From a checkpoint of a small transformer trained on Wikipedia.
Size: 14 layers, MLP 320 SwiGLU.
Architecture: rotary positions, no biases in attention or MLP, normalized queries and keys, skips across layers.
Training: a variant of Adam for these matrices, 195M tokens, 11872 steps.
Each number is 128 + 32 x the weight over its row's rms, rounded and kept within 0 to 255. Layers, rows and columns count from 0. Numbers have three digits each. The size before them is the row's rms in percent of the matrix's.

# q: layer 2 attention query, 128x160, rms 0.0559, rows 26-31,58-63,90-95,121-127, columns 0-159
# k: layer 2 attention key, 32x160, rms 0.0523, rows 25-31, columns 0-159
# v: layer 2 attention value, 32x160, rms 0.055, rows 0-1, columns 0-159
# o: layer 2 attention output (transposed), 128x160, rms 0.136, rows 0-1,32-33,64,96, columns 0-159
q121 084:128159089074171149164127072087119114108113151143070106165117142139090159159135127149065098132064120115089096134097129184092150109127089122136155140133116161133132191119156182111114093120078126119094092168157134149148155149117139129138116196125129131149160140115174115131142098176073133130098103113147163102198155123148151110145059118088181131089158164189100050086162138164126139147121078125149172120122156129184152118100179090131173090089057137086119152085163158133207086111143185
k25 099:096178065138124090105057079143123097102122157136093151087142116135110120152101073144092100162120104161059148138160137097105160125091093128196144128116097181102160120118102118139126095165135138090117150134170168176142111170108171089085157106173124109160145090193141134166146095150130043138138082100166162107181156083098148145140166131141114132110142151076172146132132103100205170044111127089093094074084132165141137097129117166161153137168149156102136143099163132114062083107161163
q26 094:174125134173156098130071126135081135121116118120115125110091135119096145091117089129078136130146148107151164100153101057083104134142100157158107031148125104185153208164164168102167160134135112096113094126152124100189104172120145149148188122080144120112143168103123128164112127192154144141111060196098141122133147100134178062080120133193082129107093144131142195110154123134084151162084196142096163112111170150192126119176083133118116160181121170102111126089104120129163110135092158
q58 093:179161144061143090108146166135131146144131062156140125123159129200148098124192138083139151106152090089129129128164135104093142204146124125121195042152138106124179142103068116149087145067099124106185134206118134165133094080109102190111110086150036108112101156065136104138148108098106121113130100165142129212105101153166113130104150076167137087154112117149079150165146138112128122131105077169137123128146083073149148160101114124129131133188126149088100162118134121092158146129119129
q90 103:115142101131190117076100173116127084176102160125148137141170120144148110097149127097146175160083157151149184161146127127130109110151115102083123190102119100122085144166085139123153176152114138121090102089150078124134149114073129124165136092088071092141160128099085185176106121124116147108113044146126113140114160136053130158075148123082053179108098088132129145116121141103089067104147144178100073160171127106173152080108147106171162160070081094101057099148101143113155122098133063
q122 080:099133153134148173146153101124080055110140129125145066097132143166137103125112139156183098139067093120168121142148091132144055129102186127140130110187123092068122124178175107147131169085162155160118089139120166097135101146157116135133208132138122165100103162050165231094098116158123110084145128124131091063134158137138144176104146155119112152071136144152092176130143117100168163149102122130139122141120177085115115152145176056102115175125154096073147163115119175135140072117141061
k26 081:110186136116061100203183125162139116104156096096144173118091136123115134175054116137144104129148133078178114169081131150150106134155154146125109139103139169167061123103178128103156069081105124161102128108107115131114093133127151123166111162171144146073178051147142152138127110167122145131149131128182111155152111153124145171170193137097146103076123165076117113167119140080175094142096114180128148128133111092083082106215105115178129100156186184103163133174179098158155140143158105
q27 102:132120114145166132093132113140120108101150130099119116117115106169125179115111144139129068120094183113141139140101136175147165165155170128088160101144113084136132185148102119133169163067150106097127225102134078111169174104122161136141083152109157097179125143127131105159105048122149127132159204097185118122167128088151045142116105099129135111127150082135051123121169085172127164128110144085162178153144173114119108089156138125162129091083077144175203132121075182162181139067155132
q59 100:127142084101108099165122160124123134133161079144157161163081148174140172145140168134092144138162105167129136063163075177164195157109165107110141178143104109168157180106098173079079098087033164145139073149160112132096166110116136095123103119140153120133150082085096112110117096120139042110094109122114104179110112147169095075127144145142132120133138122118106151116138215164128088125110133136163183122099124119081086090171085082078164111107151166061116105174126109089143166172145127
q91 090:157064191147152099132125094224128166171098143143101105091158142124124072164188160116109119193072174138126111200080111132135167131116151087088077098159124155155181137117154195129183097182112120165195145143115111155130162133129125153086118159110162115198199115124114119168163154139098100097136126095144106131137138137088124135144109143147129148101109064163158075132073136117139125146125160151141166211124146174099113096135147090139090096152087090145103141076147146107146120083131149
q123 088:079154106138190120105131123152087131159121104173172172152167131091128137056189115094079117165112142162117093122107139136135161124089131054072127096087188106180135156104139109134187137095051090139071171173125093109138211127164159089145105098122086131153138112111118161134153169085131073170138125163187113163085150119091135106138123051165183089073133103123095101112102127169108103122106098123142128149119153124132100107137121146132131102075074153063133103075129101142153150083136146
k27 097:129143094157166159114084102138113151188118148131161129078160098103093114116166099146122124133116092127138132181139094103148159146133169146093043106105138140156123083137058163095125140083148114196103179141122079142114189114084170085112089147160194097170083119126187147177126170166168133188168112120109120094166186082114157128175102060151123156138153121053133085113142115133075170146153102119088114129136182161164133106104134138163105109168136130138134142100104133161080129104091049
q28 093:101168171147177154123153150176111124176143175091141162129167107154131165129200137155128118152068117159134085108113176188091119136130132114104114163136062034112088079117088141126096150123102118160071135086142105109159145063095176084069104178126159114135128116161099148173095142132128126130188146102176051075196080162086126122158120113092131107103137098127089130152150085119093119164185140173086107143106097088110116098112117103174101103165128113175108140137111153173144137087140102
q60 109:117158086073111116173099053145117111088182164129121133126166126148136123164189102099078186153088079164103091089118115129154105111117157142162128134113071113113136163136062154095103098139094084124099110127123166161082148129154142092065100127123123096200119087129172062154201114148103068120132156101177085092140094146172136097164121105085091141054177151149175076137125178160131165151115115088157144124130133129119174099114151128141156122126108078118053143146145092101130142062126115
q92 110:114185139133139129157129106159124114067155138194096089131146143154098158070123102081125145142081172151107107158118148088168104092128123128113158091137148168146134146170159135090099110101007045191151103122146166173127140099103155156129089142071166127136143126101126146151150134126130131121132133103135136108120104125148138081149145072173185094058147122103116141094144111085129119160094095168095180114169083113141155076137116180126116110063094087167107126082199127169126160091183079
q124 097:087150194060077175146114128181121067115127135151122142142201147054106164154162165112135137187114099153091091131124135102158096130053115098084081109147116115126110124124153155123135159131090103201061168183093140112135146108168117100079116115141154097152104108118189110155126136121110100156133126141098093109136118160128162156135131108174153122127161112076167136135104139108119174205134039133143133139150114050134109136160115073144066152170165147101136090100118079170111155091162153
k28 108:119161124126156137113113081118120111134101137117133078099135126116061156117126082086088115174124136165064154123128131116128134156103155139094137084099096135053109117151130157181123146133137126152163092147180123147091216060110142094051110158137126104166111126151152134166150117106138094164130127128131141103106140124140098144113135064170119107098204090126173131086110073070115078098139140168143097116233138071123120133089145064196177131140055115074123058083122134123145136104116115
q29 105:167145185165128107181160181113093147062067145133167162149080137058096156122113119167123025129132135065079119141152066135090097119133081150134089094170128121147109145119131107146141156111127153086111110120139126120179109147146182146121142128140169111101145207115077136117119197166110157121081099159082132168135106156155163156134127095129161107150084125118141175147124105112133118154045137133077148114130197091176122140202102133111106155126104144108145187164136110134171149136151188
q61 091:166116154139142138183125101103129150054114182128081083154110103114183152174127100131154126052167130128179140129081168171173199185126163074081157129133184090097106149106112159139131091151208100165144145109163082127148167116082089124128074132101089123140097143123110132151143135170125145129118164104146140078151137133161113120120092102165104133174097157119084122128158093094124182111125140131152099157135118150118140166083178135134208094124159144106163087138093080149125124202198183
q93 107:166099116101151086069171151141117141112135102125160103154078126128139105066116181159168081171084137031100148183149083168061080142158098145148160146162105124097156132174121152157126130105160122101129156147139114108126130126094171151150158119159102140093157200147117147151077172086105120074152095130144114157171112130103073125039118101079188082120157125115107080135059071167124121145107127144140149126105146113160130084100135108147121137146049159098149101061098118083098100133114134
q125 096:126147193124147130131139094112148099159049140147150185114117122124170138204075173120148076128152081125147098132107106152199120115065147139158118139206110123119137127168123121114160085129134142140052155142121129075129105187153128122099148093155150161108114199163118125086103150117138163139141127137147131137033063126135086079083138153151142097172143143142123161095167121131087172086110070123108082137119133125181148059161117140191074109146129114123168129119113110166191106144179165
k29 089:085134099094134145081127165140137154125137111181222140163052142089124133089088180103109097131154125136070064151134114112151132121136108031145136081166065129158181127140164119065153114129162104137112133126069143091095082106098068133120143108160099171114128145108119139092094106079113101146137156100100118158060133125098125156098138101141155104113140126110127098087156135095112101108116139151122124175167110120059084123188126098119142209124119122146121100083194086182145172143175170
q30 099:220092130149162160148128107134134102150137116102145157162134119094072078107120130155145215164138128099109147072119172130165110156149151118171150146113121146155139147094168089101057154099090164093151062146111122179110117136086147158093165130060147098089121080109121108115124120059167096190119103180104085145125154171163173144120124114135089147176071142134132140166121084154096140112122086133124112050106127116133081123106081153141087121154179142186138147167128044136086164134095129
q62 098:160170139061154092105142150094159156094143081082126102120135143123074143125138131146162138184106120129104155118090083076120091137139120151129117066169081111096160159150116110078105143084104098076075114159174121159114158119108068118121105146122106114122076139130204150188109091144105105138205103137131058150084115168196135133102118090143112071138100146124087118176170129134104179139113078161163100101083089129177115131128093145166087134166139137120149218176125060136143165133109109
q94 098:169165138126152096126154073177122095125134160160051164059123168126135095094173103120165108120085146103146126134191116107074118103115127069138133207136099124114116150143088119145083215121082127139145087096152126128087154144167138125109142124122125170105189105135129108198129130125120038113135156164148094116129161139110051187114133122101112104051164152131137094103128105153132114138135134189119163166095160088105130103120121140182092164176137102082107120083147153123137119062115055
q126 100:112158116158153132115098171103108116163161176121103090149170148131109144192156111154102186157062096162122114111095154098113159121124156122138087134080176151136107137115136123089048169080144108124116108060087134184054163090079084091096189160049158130181126057060148148167153118136145068116116156154091115090207164158106123141120086147074091164110116116163119142143119135152146178105149155143077118129148153127153118135114120129128111123066132117156097126142171119146143083093139165
k30 097:110164159081121158164082150172125153157147103118134135144166169131113080143167071141111124107111175138156089176152100140159127140110152146130125133098173136160130136113171181133148124131118151104124086079117113161139145098129189117133131151101184026119127098083154128185127180212116031100117128134137118095139083182138153101162083071135126174098107119136172077172155139127129163146115087145121134161124118131144083103123098158225116089168107135176166116075196112116173129108106155
q31 094:166123109160137154079117131137037124127217118104184096090098117171125129098157148144091158161134098100074128127082160141096135128126085116138206141141086111143135077142103145105103071141168130131112195108139127097216117179127124124125133087119115186082116112152101145158142174105083143148181092127090117097133131162118133111078155184160159156146106155128121176191056082174106070120155161127130125087095169085159102079078130158120153130144139165115125095117098114110064131137130153
q63 104:174197123128165121113108115197129088142139114096155103099169149149097135151165142108074151169090046127098110159123136103107109178082116103113098121089106121094114168122146090144121165070164122100157105096142104146055146153150068141117099066132162125127184150152153170120111183177087084156171139191174117166116110117154160158146110130151138116095119090109191136191113132125151138091074128159175114181078103045114079115101140150108165098201124099144112151099162125144156131100115114
q95 100:084190120153154112113119103160109108151149219157152182126115090109173130090146028128104158141101155128129131099153100120139099081101136134126102157191086110114075127145074080113111160086104074186104126067188141165144172160180119125115170091115124111141205166127148141179149154156148119106171108118103142148147085155151156143126107133159123130101101129103156151126096155178149122189108196074079128160059168156128121130111150124127130150134129079100144115137135072121090173116188136
q127 101:102154167080092123105151131075135137135169158162107090234167143059106168147155062159107153156144139132121153135124155115118160077060070089106118128130169122115166131166141135117141131141100118151120158143103143124143155149142079078120116129137123096176113092103106190201140121171123106125154151097105055081177091184162108071141099171159178173184126134127139136203115174105127155136147125130112080059131131108121140112126112099088144149128177122164096092157125075166115169134146172
k31 083:141104188099123153135155097079107112172169107156087141135132117093087119149118094122094096130113174088099110142146091164037114129133133116122137191062128165102150096112127157138142083169099172124153105136162091158161074168113182111132063116123153160173083153174123147155136169147123132176106134095083145093137109125159110129053122176112159130087115071143175154115105110104081112161161117162075087061170085078076142126162127121199126108137070140138144120120113131157205130077142129
v0 086:162097113092081085171108158121095141073176125071114167114080144124147076128128121145140162164125079127134175135139103130106129163104119114106157161122216154154150107107109117156089106131109169086137149145096106167162143168113072086139160187150093130148089156090080143153148147135151146088101131151095184138157151149131128148098139234102131169112105134113173098106132135174146066133094151140128159077120109131109135190155118106042142191177130135125073162055153117144157095187150157
o0 094:108115149089164127122135063128042104139082123094164123073121074096157171070139125147134091180111139102073120119150142136187038153170135139141184094124116089104104112121191083120137110125140119136093128145175196117104085168127097156085105167167128090084141136120154123123090113162094152175149146123103096158104181095119114111109125143152124067091169140185092088161083069108113109157114132127083178184124168096072098166108143103138140125109141196128116085071098131153124153111118137
o32 101:061115143144150133084098124143150120157097117099160165122160118116150224171173140118115097168068142125160106105117175163183067075139141158166156078103130150104088083117127157174152097174134114151129159164125193073130104146114130130152111093132112067112138080171157136103127127121136137111177228151158165143168157157115051114127124095082105124128172125176114137140091094093155135152108093121160123222156143149127157132100139122077149078102087114140082144177139124087161140119101150
o64 085:051107123071125156113129109124096097135101126154168164087142119123132152102168143154128109157096134109124154126166134190159064176143125107081119171103091104130137163103167072150148135113125097162144143123122108100102162124162189138123071166139121147061107104169142152086107171183099161144166100153105061203149168100079102137117061100171145108109156063167118129109142157142147138150101138095109129158115129133093067104063185168136170154158090191141087092110154164130075168079153121
o96 094:157109136122148131136160047117151123096168222103127111158195073120157168116149174091114117131111153106122158124160113085155104134193098134143143155171077049071099155118144144155122149148146066113113171116143151119158146179208136140111122131114133100094132163142163091092089174118108136138136086065123107128124129120094116111098096096151135074093125203200122119187103141101145141058114124117107085151085131128090098097120122118200116181140139159125163136141142158098106158060148153
v1 091:156110183086128129081132159112133091176145139102126155130102109142111099049145111071121120160198103116064138127102169129118118092125064148117138142126138171137127082116200128156102116123141151124114110229136141121120123108107075062133137100137087145139078140100152074097118113073178125106087080114151168141084174105086089147124204133146177155136120171125135128149152066158127184133189099126126133064125154147142147079126130132147080102124129169083126114054092156099122142163068138
o1 095:086134168124138088109149060139137104152144117074158132096115035095082130109149059118073132179102110095075146105158115149108115110156088109141158165113091139110148121151091145068136125111142124119177131113104159102137062158130120152132137114133149083089158138128129066116146181118099095152166125156069094110037126127192163100114159094211135126168126147149143228137127099124138118141125124186100149091145154153102093074107184132191115092122140126149160167116117120128171156154127177
o33 100:147174116184095117148151078155080135110145133127151130060099037091115148038147116126153137139136163075116111079104066147049168114154105119148116193139105096080098128124070128108142096148207099104122157131137158103119129106087109118133154149118158143102131171143130078144093148159158148141164121192131167134033110118130123154099146122157098098150097173068166157158233111171131119114161149129114156114104141126170147112105121113147096113109117135085144121124138133085105125187152164